From a checkpoint of a small transformer trained on Wikipedia: biases.
Each number is 128 + 32 x the weight over its row's rms, rounded and kept within 0 to 255. Layers, rows and columns count from 0. Numbers have three digits each. The size before them is the row's rms in percent of the matrix's.

# layer 4 MLP up, 5120x640, rms 0.103, rows 2364-2470, columns 512-575
097:120095118103090192131173093115120130174123140087173110101119186107109102157159159201098139113128135120122135154076109077085149106125172146096111121096123126157123122158092108082048102192072155
090:149157065145098089123152122117174143114153171164159070163071146135201093101051169167199134091120078128132144088128121172109163125152101091124158140122129143090126187090139151133168111152027143
099:128153106160174142122166091108135136134154128211133101093087128122120173128171062118200144095154110109166152159143110158134138108170129161111125081128130095144114120139118116166151129101109139
100:103150183132046097162126076125143174149119142157092145086163071162068122062147198128100160103133088128116188191182129092092109090104105098104186171141139149106136094149127188134162154164167111
102:114135073162133189134118164154160107100213091138124132120126130113133154107115172120167128079145179124186101169139124095173167135153135163115129132136116177132100147181179080154149144107146154
101:178174144164089106118176111122145048141109141238120171163096077140070077164128130146145092154096118104121174118151148121153107195145137083160088193105156123150175108125150139155100186093092096
082:107098083146163093154106130139160108160179162102122099211144149169111151182091103213132089140118076120142121125119131161158098137129161153166151128121112148170149142171121107133117130119092174
102:156095131134194105125215154122145151128184081180180108119177110168129136141153142112117099112132110111104160101187115107145111112124121111151096100158139085119119154131112105117156043201070151
093:191102075132115128141157062120196167140092104160156134104163145043140076174093142124175107109182161114129108098116113157155157121143089159150126124101194143077102163139161059106110158091115115
094:201122141079074153118118112180202147119125107122058145126172087131107152123067066101103122095222132211154152186140116120103164124118148101093099132131116082175094127128145121084126148115128122
105:150139108140101111143178076179121124100090078187118088076078167165150101155130135163137141067141148130124113111105118179149130129159148150069092130135139145144106090094150153118092066113138119
108:098145134160106103120137153092119093122145151117134134148142125115132090126121149121139111145158124149156119127126169128178182124040072116171097091132085096141090137068084108134133206170111104
109:111153094161179134123135091173121132188116097170128133144122098088091113172077104155114151156082136052161151152092149114128179141130156101104154128152101128094095112182081097135173124156127098
121:118112172100096155139127117081163134038114133110171161163195084121110110106157140188194089149176171088103092106125102127129115111190084089148167118157133094115079097124105101122094102167098125
096:107078054169056137144121107125058101155091178102165094140132157134154104135202094079146137110133109080087056120049126129177142125088137162136172175131140132152114146122096140121114106099169120
114:133088140105111086095135114172133145104093155153101173154179127153116100151085126091107110110156147145148115145106119165118093150118182127120125088128156093107122163187151099117164070111131090
091:146102095116095175121160193151140076171131094038095147142105125157128110139142100185143097153133082173097171067181054107129149124112141174162143170098119158125122118140188114112124069121095129
085:115110156191130090095184103109098148160094120100143093111145081197117124172157157072125114078087100159079086149057092192129161156163128149135162109069153117124157123093166166150064157164115157
105:122075191122151201099144123179137148107148163085106196168122154117096121167078180132186034163131124147133065088110074146124132144206168188085119105074153101138092184118105090126171167131086113
102:105108183116131153166103126121148112142172128122093130125112093110107127181129073104139176106122165149120217137117123113158109144148132132153087137116160231113132129100136217123154119101173145
101:120090116147136109061098110114123100123067195132110159120152173179133212154155089134133063152133118151139118153128067107155111163071096180154124086130188163139122138115129124135182103079144126
097:088107126080113111142091139106142143197178162133155145116160151119166075149151157102134158184151110159172116114105099140113085111139175183147104141176182128090119097140100106164110096150111158
101:074127105053119173149095165101141154121078120137125137149123137183101088093104075102110065141140167116127137160169156178177203112125165131132136175204133136143172126120119158195155116139113149
100:141167111139146091141142158112121142087158113100108110106177096101141108138118111109228118128144128091149144165107150085187107126128085126136165106098126103131092164142128131170160149141111151
106:145144126167165106128101119124180153101056129107170055136125211139140170141117144097089136171121095137180092163083129127186128117113109109125147043089119072097114059177145140196136200100106099
092:110134171155163128179134148146122129080082112127095124119226134150109161073143128123082092155093084108141195130122099082093134169052111107127138100111133114087133143090114138171137121079125212
087:119148141163031105128076142110131148102187111088133146166125182151131091146158170079104094104103178121132132116154132163121103089110095109132168119172165126150116124133152122095126155126140122
104:143138167153124115138146121128128063048169093142094086121106101116138112135064089127063086091111102137152223132136156161097109139196095180104108205103167155198124100060066129100103169136111157
129:071168102177099133122066142131125128188148117154156101093147130121159090135195150158164114128136162111125129163154087171130160199183195115142109130164097141198123141123098163111123093090111114
100:166072109070116141201142097082104160086152166066103172150123163104076145138129163090092096082081125082137072166153146138132120154089121128116165119121129117153117115103117129133099033133173126
109:192159092134100093166092126137089086136127080176138125158149123130133092122162084129135121145184183136185131118135085111143085104119136112145104158099114190137077083168084138131107115135130177
092:122176189124100098081131141114149133121124140103133178110136116125149104161109180071134061153097142132127096187130139150120139119163118079143136162111162118119188164104138129091091139131082125
095:154154109021136117121148154166111139170186155119104097160114140143100195064095141157115142097179122095119142151145167079150105151162173091064160161160150129109149171154177170113146172158153101
104:150089127144150102146098112176121102092179176088119069179138102077140107160132166197192104137094060120142075136114169144178132139105197068134159128066211121098087156133133140119140189096133183
097:080148081125146160121108117079104116137071147055124144090092152110133112169071127075145134139122128143162122106131023158100096168140149170144088118144122111145140124116144150139113156067093116
094:156116101173147120121089094098102138136130167091103128174120121081102113058095128103121128159088098101151131073116142060191094135107099068086091125129150109172096177153049160114166112122159111
102:090123086142099117152144181177094134125151129067162082063104163092102150113110140089112121123137135130122156199166072150141138106163074096139106142081124105158119096226147122159112127151151112
100:143094137087121135128164144160158109103163183148149096160137151120047147135119083153106104115177157121123131122188154125105184087091097123113138162120160115134152195121172140124125183150074118
087:129173110146145098163136170101119132121115134137162108163094078125138137130132105156167108129165114182041102139171079068122144117171155134155187070191076092109138119115111103102098147147095144
100:136149125088140173175116113138117090112139115099108105115196106130070134091133136136109078180208175151178077117144143116152122104072154153025143169156106113117128170086137131184092131097130114
086:139146126153086131154158168135098120167068109095129115132128098147202088104116053099134139156120146080087125056131159100118108115157137113102094102146145146140144176091162148139133144115126089
099:184058136186089065114142121139151170201142142082154090140131139130108112135102126124145097172088124104096128165102173188132163173086099089151111157093054138183114060088175137118132135080163120
102:128155139154122136138127097160075098090123164125073144117114140104139123110185117085157118147138157111146107103204115123104114197131156153141117105103167161108101106100067108076112134125126145
094:121152133144151118128185167161142086173138121107134169127148134108179151146113111197099098174110103151107077122158110098129129172143079157110130176140122173169160057150138075123159107077146143
101:108173153171120140146128162120132103111124150165132114106150114116115157132145120122088142088137076151170123141134141187161136165075129150130099160203145107151096175103176212092106154105066172
107:137164141119089113105143162099156056110080147091119107117155112117054146181125087173127149114175116131170153093152154105180115139136083117065060105117121222118146140092085120099098114120077125
097:133174157138143146195055121128146167191020156089056160161130127072165138120119150150116116090138156160148144145184156102132111106124125140140144077076148159151143145129149131139117109137157184
102:109169089114096159156100173051151160126164148090106127113100099161097114159138130078117133135172119113092085143072099156130122081150144165097144072145118135141160084127210149126138110095094078
089:111162168156144128119117144105051106173117148145089139095180113125113158077129143179095086140152044107113096159106163150100123094116184112112108148165138086116158153130084080094085189094114159
096:099052164152131092154142145117125094122148157099187098111080153142146154169193106118202134127098100118131161132165092196102117059150097142152163118112151153164165078066165156200161090145140067
106:151173125071113153143129132085148140122153150133141112095158139086105086169163164076152134099090104110170137059150169058143143146109123094098116120140090152141115171094155079195119125115092155
100:107189093114103154137125099076144089149171075114181123094088136153139163152138134172140097093196165141115134113127143153118096131153154134176154114135061095108072162173116074155102147116174116
085:107126055156145142171129124048167125149098111079091113121149146128127103125187096121081114158080125071106162116150168111108111137114075076046086161172125185140104132072069140119025144130124122
099:128098125092102109143138118075129181083153148179144111110134100114109089175113155146147069144178123092164178211102105144142167147147170155105103103127113100099058129116183150104193117102079160
088:160134123164084181146095110098131199119112099129077173156160139106108095104130129063163104110143175131144097164171130154153042092131147147084145114132094069097147144152098120108126120161106131
088:146107053125147102154114157156129113122164102145093169142153132152123069127109104114086183079200113152082154128157161162149082141046159182128107106107117100123096151108139128104120087132155140
105:129150077170178118102115124164085143040173109113159077195164091116125098154053138165119117124130139111142105120128139178084103129146172143084133162071099130139118115103115084172136167188100111
102:122137161135060124179084114128117115143071140141110086164163096153149142134098083113134167160074121136142174120124129131085154187152134097072095168156091142115146127133104132089107157079158092
101:119108115136123163164146157115149160022132119153114121114122149174149080146129142101160137133140123121191147056175137174093109119056212116110131170159140122103156106106132188132170170094039083
102:109166135150137166162092138132119141105071142126171131141125117172152136145188113129153137142176150128101123145132105151096090081160091118160113124152099131146108084121165122172156114117101151
097:103187181173188046173069138117158225158111112078116176151110148102151128101167121059145141133191155148123049138078165122136167090142183104088113084167158195100139148126129141091134075128158164
094:146129095090190105113141150062107118098132158177174147193097099125173112183110141206172106113150150101128115134157147116132114088129110153056105109128127174118121160160170164205136142171131156
110:118105105100136122088132130197133134103049117092133112071104132135038124160133084093117108124166130188125123184131059177052140150102178178070157132184139135127084091152118137125121152101139149
110:133138140157162150156142128154146151117127112062164098140153202092094121135123096088147155220129122100205130178153101134102133144089140121109139173141155111176101120084118138071145148134089140
097:159153165192152123166109122129114175060165128151158133139098154130094123113153105075120117121163127096114164137124166156212085151113154124124184170117145114047161189104114141122139128121148139
101:110117138100111103058060103087116100153157152101123201065095056077107143178115143142098151078141078107167157147101093143196104093137089140141210166123111085153071115107084135153122122123122149
085:149142091154132166179113152078105139112154154140094097174128134151097104117124073131104105167170108097166128114062132113197124155132088122119138140170128162105115148110169093145083080152159116
087:130068139132151121160150100133111161115091136092096127121122136119056144106101122167103152087078151108161130101171142080144157111154138146141155194123164136132027132122133130131180096130167072
100:178160171131162176090079131170115083114127091091061097129090175110138107109106173101115111122125124100099143101197130139159154084120099111095141097141136118126157197068075100136118076174094128
102:130066091099153154153097127099199134085133113109103145156106148160078176163161077096113159140148092140163160113142141114134125168159166138125142181104072133077084179077082172113143113156079121
100:214095055104095086081077109156059139160160099138134116132129136176132113169167055143203079095122156133105205139135133178159146110101116166130125175112104137131114129122133118183100082104109146
110:143165150145150160148147153142114163071156112135099121096117143076142128162117086112088125094143136161123112151100124135197170157151130121137162163168184114122134157086096134103125122092122155
100:123142138159136096128099123183200097193120139099102163189087164140141132078119098185104144133091129132100115105116185171160151161143145121072114109134108114108134188132097099111143109110122108
094:151088085154128174093040097114119147174168124118161126150122078158175160142094073132120134128129190153134123084160139128160120181129132133174148119131160128120075159144176115141128101138179132
098:135096118101077085087131144129133149129064128108113119132158117148175108127095138084118082057116118121190149158129118093128155098130122152083113142108132083154103194133117093158122149146045073
099:150174119105129083119129067146044133134148144107118135146075074180093168138087128120121144214143130120124078165083152036080144127176137111107179092157167192141056141171107143126086098124077141
106:145117215166077149148129143077102093087094201152162146128160071145120154090184091204175123134128098085121142109092071101134147128123135170198124084142124138110097112094126101114116139094114068
092:140124216124101183174157116109117139112186126096124130138141148118154143103084119143175099084103114179169150099104173074123096126140110121151122138139067159114113189108121142091130131112157114
118:137125134113125141161139146145111125141129129196127135098075078156138225089166186130179090107144145126092084131173148093076141097145141141108086126106131133103168153122098105154096144113089171
092:152138161163137185140129116098120130093134170100122101128172120086143088150095162050142074180116182111100097150110095107175192140130148082106101113126144167121082143142110106141077103140142138
120:126192095101112112140106180145155082174165116156153170077080122122110159184151133166151163116166165121134107148146119208096136176151089145142079151121116084170174142149188173148137172095132085
089:101117161138215103144106151075109059163123117089104163165127077090175128171147149173125138121178112079108118116116097145127125136179141185109090126080127101098148114130144120114094111146096112
082:171122126118149126149177122129122148177136096056105101091106082181111131130116165113116088093128118134146157154120120104105126158158069154095139135145134225094132124144114152148161226108180129
089:136139082086150069109076104156222156156113224136111182199116128186054043126104135203126115125093127121140135087065175156119135126092094088109129131131117127101098152089139138123123155113133167
101:108104165161192131180108130083162152152133178156147123112143132141157114126124100105112128146142187108105120180156105096116097083133122086079127121146146095124100111182102113085095154082151149
097:152102152133172158121193165112108137117128156135191119128159111121166211085153157112127160134156117087109124064160146120131149101100153127102065144129115131123110143162130140081158122164116129
109:085159073075053092079108133154117177123091104084115133160142138126191114139122173187167098122137101099154165130106144089123156150067176165095063052176103146103161126111148124182184132165096151
088:120160153128133184131122176147152106160183126115098162124119084133148157131116093133098082121142142067145085112172191115153152129194086107043124106133150153119138083137129159127138066138105127
096:099150160155183116102122105150134116161091229160177200129107106134177124174157104123094138060147163164184200149120125163148129139110117112092084156131175101121128135120098088117137118131070145
103:120133085109127117141081141131152068106191110113160143099075187113101116093101138144101102169123113164166210132144173136110089192111129125103154119140140114117141140102143080114128145163137182
099:118146120139118127117215131128114151180162150104183197153110135153149072114172118184088103109144136142150163166122145179151166174076088110145141101146125163111097109093147132170099168088103112
103:113119128167164155111116206134074162153101131175091161042158142115084107104177124123087087100106099109164137187132097110110164141140155061136144067133168145127073071135139193138103130142115152
095:156111131081138150080080109133079137114124166120150145145116079139192122123149091104161094145118136116134089089149152111053114080122134079162140120109112141171139100087172153094156129086058128
098:164135141137114148162114169125114121139150102122186145064087063121176172119059062154158166139140154145142139141097102087134111128098173150168099124144180136169141109114131111133079074095132116
105:106160107134159157141086136073104150154224108115055115151134132044140115108186132089135124138116082175116120141133150125061093117147137100138123094169186136085149122086111115109060119114188139
105:178169108124115136128130134148156178114152097101132124120117113157111143095112084151097097043099146136104147116093117062114138112087173115129107126158159098140150141136099148142099170106116128
099:148125066186161157118109198151144177121069080143148128131157142120085146121115099133073161084136160079092085135105144146178139140123146112184188134104123126143134167152092135110101111094164184
119:134131166149165100144090122148096117144136124100191140107123091129120115076158154171082166136094126085148138155143123051162096185148144138168125146124152140178148115151093115147141147124109080
098:094031139110131162142089169136096133104143160142084084141103090082168126135143109142166103127119143129136110174165117139169141124147128172108151098096154112149095140123110134151120192092097174
083:087098125065105180137094106107135090059120136135133190175087166149138157116146084138157102137129105109108081136138132186120112159174097172130113116151151140103132113174167108139132087157104110
094:118163102098127143050110173130107113149153103126189122106114102145183071128097131151134109127116104170078084179141158044174148131118175139145108067163157124112109162188089089157125186057082129
092:101133141146126164174182117092149142078116103125139107094149104119157104137138163089108117123129114082140107105139124114125138117187097134141182074144196109143095174164086110116129097074127091
105:167066165139128112118089061144099091125140175091158090124095078141000151137136116109168146079208099132103171168134111160066153199093068152162151141173125131132094124094105108144110094170152148
088:114124079160129208157088111147104121065145164138125123144158148150080130094123109091134123130082101137109122136170131142134214153133100161153087163115116125111127131160100149098085163091135118
102:141067168144133089077152138136111170089108121108057161158135165106120146104087191137145091132129184123100112057105131154074111153122142139149144171116116083135117132098094151132125126103160091
097:178124078129081141141107118085154085102111132176135145133159041110171083222134122127175159127154095174083146132113106087124065186138115136171187091152120179183188101160087100143156103132161175
097:069129104164140087174087134183126132103088111098132132114113177091111121166097150144124116110144142053165149129100077175119117140118121113102126156123096154063140125130079127172098106082082158
# layer 4 MLP down (transposed), 5120x640, rms 0.0366, rows 2364-2470, columns 512-575
099:087170112086163072121085137164114091092102159112118149122115107113125186151075169094114114160135105104086139161118101174170105139104123126139113100109141217204099118160129204164132150141120110
090:133131159114113159195089122167129164131148113157098111186103169131128132139166102128160165148215129115096116070145200137192096165109162140121116171134155151141104144093107078127142147102160157
088:128110133087136121166065141136144127166145195120100172154145104192099088101115148099100192148154162121142161142072119068152108138068119154091139149147062118140101108076164145122093149123089066
093:157113110122152080102114134167145104126119133142167050164118193161156132180142099179123108130137145115196132078101082190091130099119158064160144151078079150157159154140167095073104102144168125
100:082083108120132077176133109093181157107188120111146194043150101199106133096155156185134080116129108128129135145135117119110156132113075112086171160101087151128140099142139113137159198166134136
095:147140118120114119146130126135131173170176100153098086084152175183114063182112123106114129154181101111057138114106113123111157163157144179166148131208159182149159176068077198092145126217126155
081:176177132117129142120135092187092120099128094094137178125122133155124102090103153150119192135075133160102119125154151143112146049170116103124106129120119135085101099117093178129149134111140096
104:089105112125152155144127120107071141103125153117061165121162148056119141109078133148119140097100068125163146098173150167189083079172140152097102077137114128090174076144164137149121147158075090
094:113126141117163119082135129157136131091149157085145070141105130019151169125200123099152118130110145136105153068106110121136130099158164166185098174176088117128144139097076223173144123107183184
097:107157196136147090100110176081075148142182129116186131094137124143171134091166080095147142065131130120092098097118111071139086096114090156195156196188126117069108130084170137141146156163101102
099:159134135135144148121137155040099156106112178057148117152127082076110126117168084141123072158089130077133160154127122162097162091134182189133123058116102078117103131090158080132153173119098123
100:109156114095169116075140115162117108083115119116110158099092163180135110087140099113104080178136166166132165143117151096124125185173151084122199146166139169164129139130156159129137173146125089
122:120093116086144122098133092197114118121120150107127160125160147112089171122102114130123121148104127122104146148076089148122134090159067118086189122052105110113117124125130125189161064161056084
127:077128154136138183098123144123113113162099059148157173187133137111087135161159135083165143146113097137163128114161186164168090133096195136141108135147181127113124101167136134160119141119092118
098:118114210150134118123162126149080141139097128128119186135144187143088146111146164130116115162175131091127117142166151096159099116149143161156136112106135101099146123171146138154154127171066131
100:075117135249126173102139103117132146123131150129123139076159164169104115085134115117093180129145137089088142172090154204126147180131155085151185100151138127111161157145111137098098155169151130
092:152147154122132098107059164096127166112154107123150071138089118117099150106170127158120151128136099133139148073170103158155174090160123112106191136139159120113105103059171142210112192110160159
087:100112111130172140131132116117167138122118102111107118100150196084089141103165142095115131146175106089156138188130041157074123135105085120144088192130139087104091136119087066094155188045104114
104:126110076147141079100035163108076139121147115133095095102157079150170082173097147155128091073149106132127046112145113070111148137196106099111163129080199120121152095166046156114111113179150113
101:181190086104149122155145081157121139175148108167132156176166126095138143128104159152130119176138120104137091105160102116186132087080098032057135106114143194102154079135181116183145063147167111
095:147136151145124089151126137188147172115088105129065113101139094107084116162075143134129113130181131081105148124098160162149171142160186109144112161195076084112144125126095112160137160157145124
096:153067148127128141115131153147109129121148109153096166087166079114093116097146132133100148106115166206111104161134136123174089105103145091170091086098049155153108157073178178123122185145108087
096:129138118118088100168157094109092071117150189143136125115117141138171109133085138126083126111131050160148120074137154115055146146193177069152158134132181118139141178044188129112123170121122108
095:144129148098137112156146087079173111139125120121122079133140088096152138109155116138067194123106189142147097111094119125134126127045120134083176165145052159145159124169163126122099120157120136
109:111109098127164124136126145105111094184078184135112112128124127044120065104085175106121218126143059142127199142159159059130143147136159172063110154100101140153120080119134091064172133146158171
094:134148147148185095106071112072123146116100096177141173111110091115137070121145105136130194129093149134173088170111173147086168157105166102137142052106131171101104143051084145089150130109122112
091:137144120125155117129119125142103137127114130117138116165135104056158168120098144111117119139170082163156168077132146142099138077098097111141134158111074155122111099107129187158126108139150114
108:121136120131063145144123132163098056130115133131068175172083139082113174119147108102131162118128113133113094065170115133157125126132140108117157114090122147135101149111136115121157085099145076
134:101098140147195104077159111215162139125105119157148151145133114125152136161119101109166100124147099191146085150131143125114114107118127099144099107112144094099154073123116142129122149164146169
105:150151133093150131106138122129177121090104077163121111118170124100157159162152136101137107106121157145111113144131086129177058101149093137160113181097205081140188104104132100088114118108138105
097:092152176179149116081123103093128150120113137116137171132062103169096143162094163132140128083108108119091113147117111192136123150157091176151113168146135118149133145079134174074119154146115108
090:193144132129099111128124154088136197072132099130124135102121136089128130151126135110087161070174171115087146101101123186120119112151200114209149092175149213084121140132108161135176078039119162
092:095077161120127093207070159119102132101123075139122149102122105109102114198176119195152171100059121151142135082091150139156121112154133110137099145096130083202151132152153040136141041118135084
095:056164169129139105146144143120152129109095112129117104108110177154153098191103140133082134118133180152158199134139148126142169091160166151080081112139107166105179123109048111137061110187158115
098:144142137100156208127210160166130169109115127092158071143098126133120134156116116088108153133141098149101099129198165107110164158131106094120095088051098128107167152100160153091102160109126112
093:069089174068166152137137180166164159087112131122158197115115147106147128177118121081163094148160150062076160171168085155094145110158159124150179128113138105172123143130156205095108163122137179
100:098153130143081173140111157116175169184121160167115151111088100166142122170091101120101107128099198117182122050107119100110115107112166113065139106120135151098133162143174134146132103114176132
099:133099163126108087126160178132126098150119101160110099105097150124108129162169148189064144176101124108131100119116068189149125092125146094044071108128117170198155156167132089146099102131147145
088:145118121080099110097134158164106142120081104161148159104157121114098094129151175102085092110117136157118091117158146166141107170098082152077098120107155181182147165127120150125141164137128164
094:159191122109070161070116117169127114107133090097152169110101132044180087149127132127156126121110143134140166157135127225121119127149176071101113103187119138119164101112115098068195144112134105
093:174101093089133115143195064123083076139128083135109103101124124081130089170147115125119066135143125055111099186144162129107152106070099109089142122169116119141108048133111124104171120090143150
097:130195111138121165093068147161171095128131077186126163109080099136125204142143116119073100097081157140170154176118103137188136119108127146133040097152103172091171136138078126120086102142137116
119:166126099137124157099173111086117139138130110113181068094138139162148159119121138142129117158127129096100075121123126125118126131094093129131100168093169166144129206109170127151117132118157179
094:158119199120099133149129141168107101136114041110138173103126157172120091184092157173138136124178123127143170158045159136111143038137058093102130116111109148082167145055140126119142134113166148
104:147084158114098178078135138165103154112136175091096140085067063069133151086107115108075076111146141133086087100133149186134128169157110098143150179181089160180162149104136128090149182149165088
103:114075172090114110108139102150165101152144148073113142100141108124085119175134132140137065092089133098152159116141144184154164100074138096119071117183029132098118120082122193137120138146103122
095:142087141083128131077103071139101120077123134173091147110092145084021114122164108141111177144088136123126104135121120154160098101149107105101060120154133124138185078110115104125189183149134108
107:132105143079112110145162126163113165143111127139127090079087125108098113138054156123139126140106154133129135101129154114075093119089082173136069100200121151153120102136172098154128118134103147
093:157120106168148079125186153152151066142188080164167098159064121125143115150128163102133152134154126060133203130134104179136079073100094103110134114116137085159179118180114139118127189151149075
095:122168108082139148100090119074105144170116098130124118115170121108165136148199117177174116038159130159148049133119174096116119199126074108116102179161119147145178103128089073095088120107139128
104:153096087123058133147164124117109085117134182135134159099114094095135151119181151100052087075134118092125123186084125070107159142140118146183175150119190144129126150137153113137176126115054101
094:108106102091125110153130203179139114119064185177106127146199074103118125120103115122102105119114106192118087156165138055139128069132106096131149125023119105179132089117147139115118138113066107
093:176186097080134116165052227142159109163118129147110142134110166139151062121078119101130128145135099140152150144111114154093066145126130127132153106116129133143091118213138188153107172115096159
103:122072144162151175095074137150155101124124142127114112161113115099141056105147132098171166159078132166133158094132144160196117137118118162099148100179143099156110109134102106163127071147041126
092:150187122126075079151148120195108124116177123082186121124105102153105095126180169164083115109077135124208183157145126096111154175154225123132140123085173075128148078144154139094114139089170134
091:110091115123107166112147086124126114146090156093151047119121110174086153164198091110121183143073105109116102152144080078116108110144096120161076167150132168180104065106093207125151129103111114
099:138114129149162091123177123138111167160094144143095133130128151117189148050117160107151117111120098135085185136106181095190155125164104135164116130150137101124106122168068137173088162101178120
098:165070124127167168161135163152123111136160086179135172186108170075104116113175162171101123075219120145127172120157119120175067093112064107138119066104165103081079085170139156162177091150096087
096:109108139107126094119039157155168121206116126064096150139150107111056131152154138180145119125077179072082052141141094104138089112142146138115115170112133069137087151142110147105175121149181129
103:126103126151144094050151144137126120164114108117093161167140166126091143143101187141111100099138124094107140147115139174075138113091111130119124142104164119174128123157155127136093116123101098
091:132098094079092120141142139081149112143100142163112079150153072186120117093109128144109097145116138172145144154156149151164130129152106138105151154150134105123099136155140121139182110097147110
097:089165160144112114140167122166106133129185117141117182091116148159078126088200182100094101168084094104164158090124081109141118149195102091123137129128145160167140158157139140065165168176126149
110:128137117158125143115105162088167114085106114136173159153107131147140142117088120128125179109099107125099196073170147124152105081173116107197144094138093165128128155114121166147146136160149127
111:085109080137073124121114164122078130098120110140131155106099098185157136170180156107134116124172138139090145102121136137159079166150131168168114127119157139102129148134099154125148156101123105
094:112139154145163106094069169133206077116113112147113102165130139091105088105097132161183112168054186087182106134155132146087149152147106078155138126165113157146095151076132144079078124119159145
101:121134128153074156127173151075118184162141098101159091168177099178162142139127128087124111099157162136081057141095046121106189143098113092201115124063171127092152149125135111116095189082090128
090:147096094157123081136159112149072168123111112168094119134106129112133149162175088166171129123101189182084142133140128106154149092101121145145088145080167126132108160127170192090121133164166127
084:147069135125118157063141123169100139123152102122091097151067102156238172079086127122134181104133132146161157134095108123114125165143137159133058069133146105108128163107136130167128184084120119
098:094139151147108091101158105156052111187131192104158183118143179093093144160177176152110121090119117095141163099130140112133167149097114171137112143141097101057144121067195126104119156102150076
098:212134152108113129076133141138061092172125119112146164104109124164073078134153095071090072116162171098118103088148120131055103109121148141103110111117172087100139140137129155122127151036087153
093:120102168102135197185109167112133127164175169139138115147153076106092166087170106081080154152168131092123099076089140099082114166076171135149075053159153140114165123117099117115163155145130156
105:114132125187128125097161118097136107136106146102075102109125130174126107128093131081183143089141156180170126132132096143088123206122121122066166164106166127144104142164123118181170135082144151
099:142123078130067117105142171144147117138096115123131109102191119135063122128120109115090088104110152139104119162100090113119081119075139160110061133146138167097105052157107124157058123117144198
099:204111129092131135136124134082109127145117090082133132168129148121074107119122126131076127126150138098140092146149100109083156093121155094116121101115105138158114142101156096092116200132065123
097:173098121172156087174124086050157103116112103167124151194157102164148107079114131109129152094135164130123159079168063137131100177105059130123158154110189111103111132144132117148141151058155096
104:146094172167143135151128078168119087127149125141131111121115160129145139133110128116122193134082158124139192161100098105087058146115096143109128093138150112106106121134106175061137159111097104
100:057071112099190137139149123098144124200170131129141108097141205084136112153166124046135084123113114102135137106101103129040099097101129116184111138123138045079149129180165091127084116065079171
089:106084111142156108091092175083138142134161102167080149195127083145169170094073179132107148128113149165143127124070132186133143165125123170167154096101138111129148137150139116108080174142129113
112:143081105189126163127176189145039104127141149164133098137110149095149126049180080118129134126132046072083082121092201133158125148138067131144127124164115105130124176175093096133134121102114147
096:126171151153131065170117207188143136096089144180128139177161109154116162151098139139101086139172141126144167081191125149134073087165135140181128158156203128114147124164147158155058105157157115
115:117119133135174172084187152107154104117107145174181169165155152130114112109102082128158092134151102137132111096124117140134130114158109102103132109158125177127150172160081178159160123163089146
089:123214090215149131118162112163137126080091077110136110120144163162151108103107106053124121161107077147068065124128113145137159100101146117166134084139178120122129163088126117104113103174131158
087:098104205150127131145103061129068148159152099160119096136108179096140092167138121114131134088094075170075112155116201150128207116160117109160068097160165180091119166102179125127069148120097155
092:175139172127144162096145110167075072111148122085159089122125160089192094127140098121210122157178130159128132128108171151112078120135111170101133120118105106164134083198102123128118121186107144
107:156117071103100121144093133082162080122137125074157129143145164132078157146147093202096167170079174141115132137124157086088147111121138065037150125127071100106162135138071168139071115097151098
096:198156155091139116133061115125153094097083119140114117107157115128125165154089193167164098093107182146135134187106063064150121122105093128131128113099041110145144085104149139158031139055159152
104:178140116078122093149130129109062084133166121136187089100134114164084085120122118119120177130110158225079060122208116137091129132141180134128132088133124107180139208146143153149130103084130088
083:137093118171084126169093106135118169132085120119148110124123132152097107174088161143137138141106120198101103144152053212135164088078167119135110171112071064133133139164113126071130175127162095
093:164116132164112100076157122145145129132159136052080135094153135120106171099150131118195102101140075177138081096146078121127127152123197161124084132082088116177122126184137114143159195151099115
096:140132196150156132130230083107087154167095156171146126149100141092093121194147163103115124128158111093113061101134120104160159125130068141086062170205152157179077113204132202157114073147179128
105:121103132104105138145103096117167201117144133164117091104106113100106135086049152114206102155185127154146089121097090090153121110106115158118148121168078071129195092049123170138154095083131108
101:072181137196152128139143103133075175168153136117152133134097131157107092109132099135148108203172154143124150135119110099188130145096149212103105135092167080144199176119066143142095154150159142
094:097178156132137083138149166104123160160164068123121079144112115048164157130109139137143199126086127148106119118184128086231096063155140186119124092087170136127137108090115086135130121141166081
101:127067112153181149067111072112135126164116187140150079148119079123126068134116159101158122150072059088124157120193068094104197087175089105103122099103096151091126162096142082116072130103136084
099:137150131087094146130117118103123132095178096154093106106145096171128169108103131150195132097132129103112134117115158124132062111088141156108118103098097122167101112115150080165111112076155123
107:137059118092126178118120093113096109075065048138144116162117162101152102186181149129133123142116102079141098109150085141200162119150155133172093156153098150095111100187126129165130069112105096
100:184111148140139113113089059087127112144144155108144081036100133112092121070150118187181122141110138099186117169132199104124116141075137105125100115178112100141101125121123111129119131128027136
115:152066102146154133104122131151076070169106147126099143084085115139178141187100142128144127104094093096132149085099140135130137113156196130118125099151102122085120124232115106154110172133149083
102:173174080175129143080113122127190115116125140116131146168150146108122132136139122079138130096099104153180068082103131124092119135142142099141174131096199126104082111162133114137112115140124148
088:135130153121092112115143147172165086178075059156173141104142101111162083191166105133129088087129097148153075102113129155160065087111099128090131160093086147115138144161105133110131047137146083
091:112157123118107097135147119063137201060155120169119106144159122141166094108122107128115175159148127169142121111093152132066119150123115130156157110080149128163151132134076161155131104189129122
100:141144132084098153059140122181146128140126088103098161132073143107156136136173115147119140084163165153120143110164134190127145132085113059109140144141079123097133103113095172121104116108133177
104:101190139161123158105116084179110130145135113130087111142077089170164171129149099091077204130175181069195097168129115162155146120094178113124105138187133207134075125108149128093155154090116116
093:172121132122100063173132165141117082169074116098134119094121086102184119112171108144121182137129116123163116140149143150146179090125078077087142115127116161133114078136110038126143096178111105
100:137170150159166144165144156113145117081145135087163088122124092134129111208181111185154140143132061075224183127126195187137165113146115076092112123147106113110088097097123094150147123103118179
099:157182165076159078082119142180138098101132137062121183104107145143139122108122135110023156127131104100153108088099102183170081059119138121121100140106106033152128145120156142090152134108122162
104:126130142112166181125104086091165106167117146131121117218144144177096154167142158181139195182144147179130089178095129177140132098065127159118122146084174087158126158151134145158117085097117107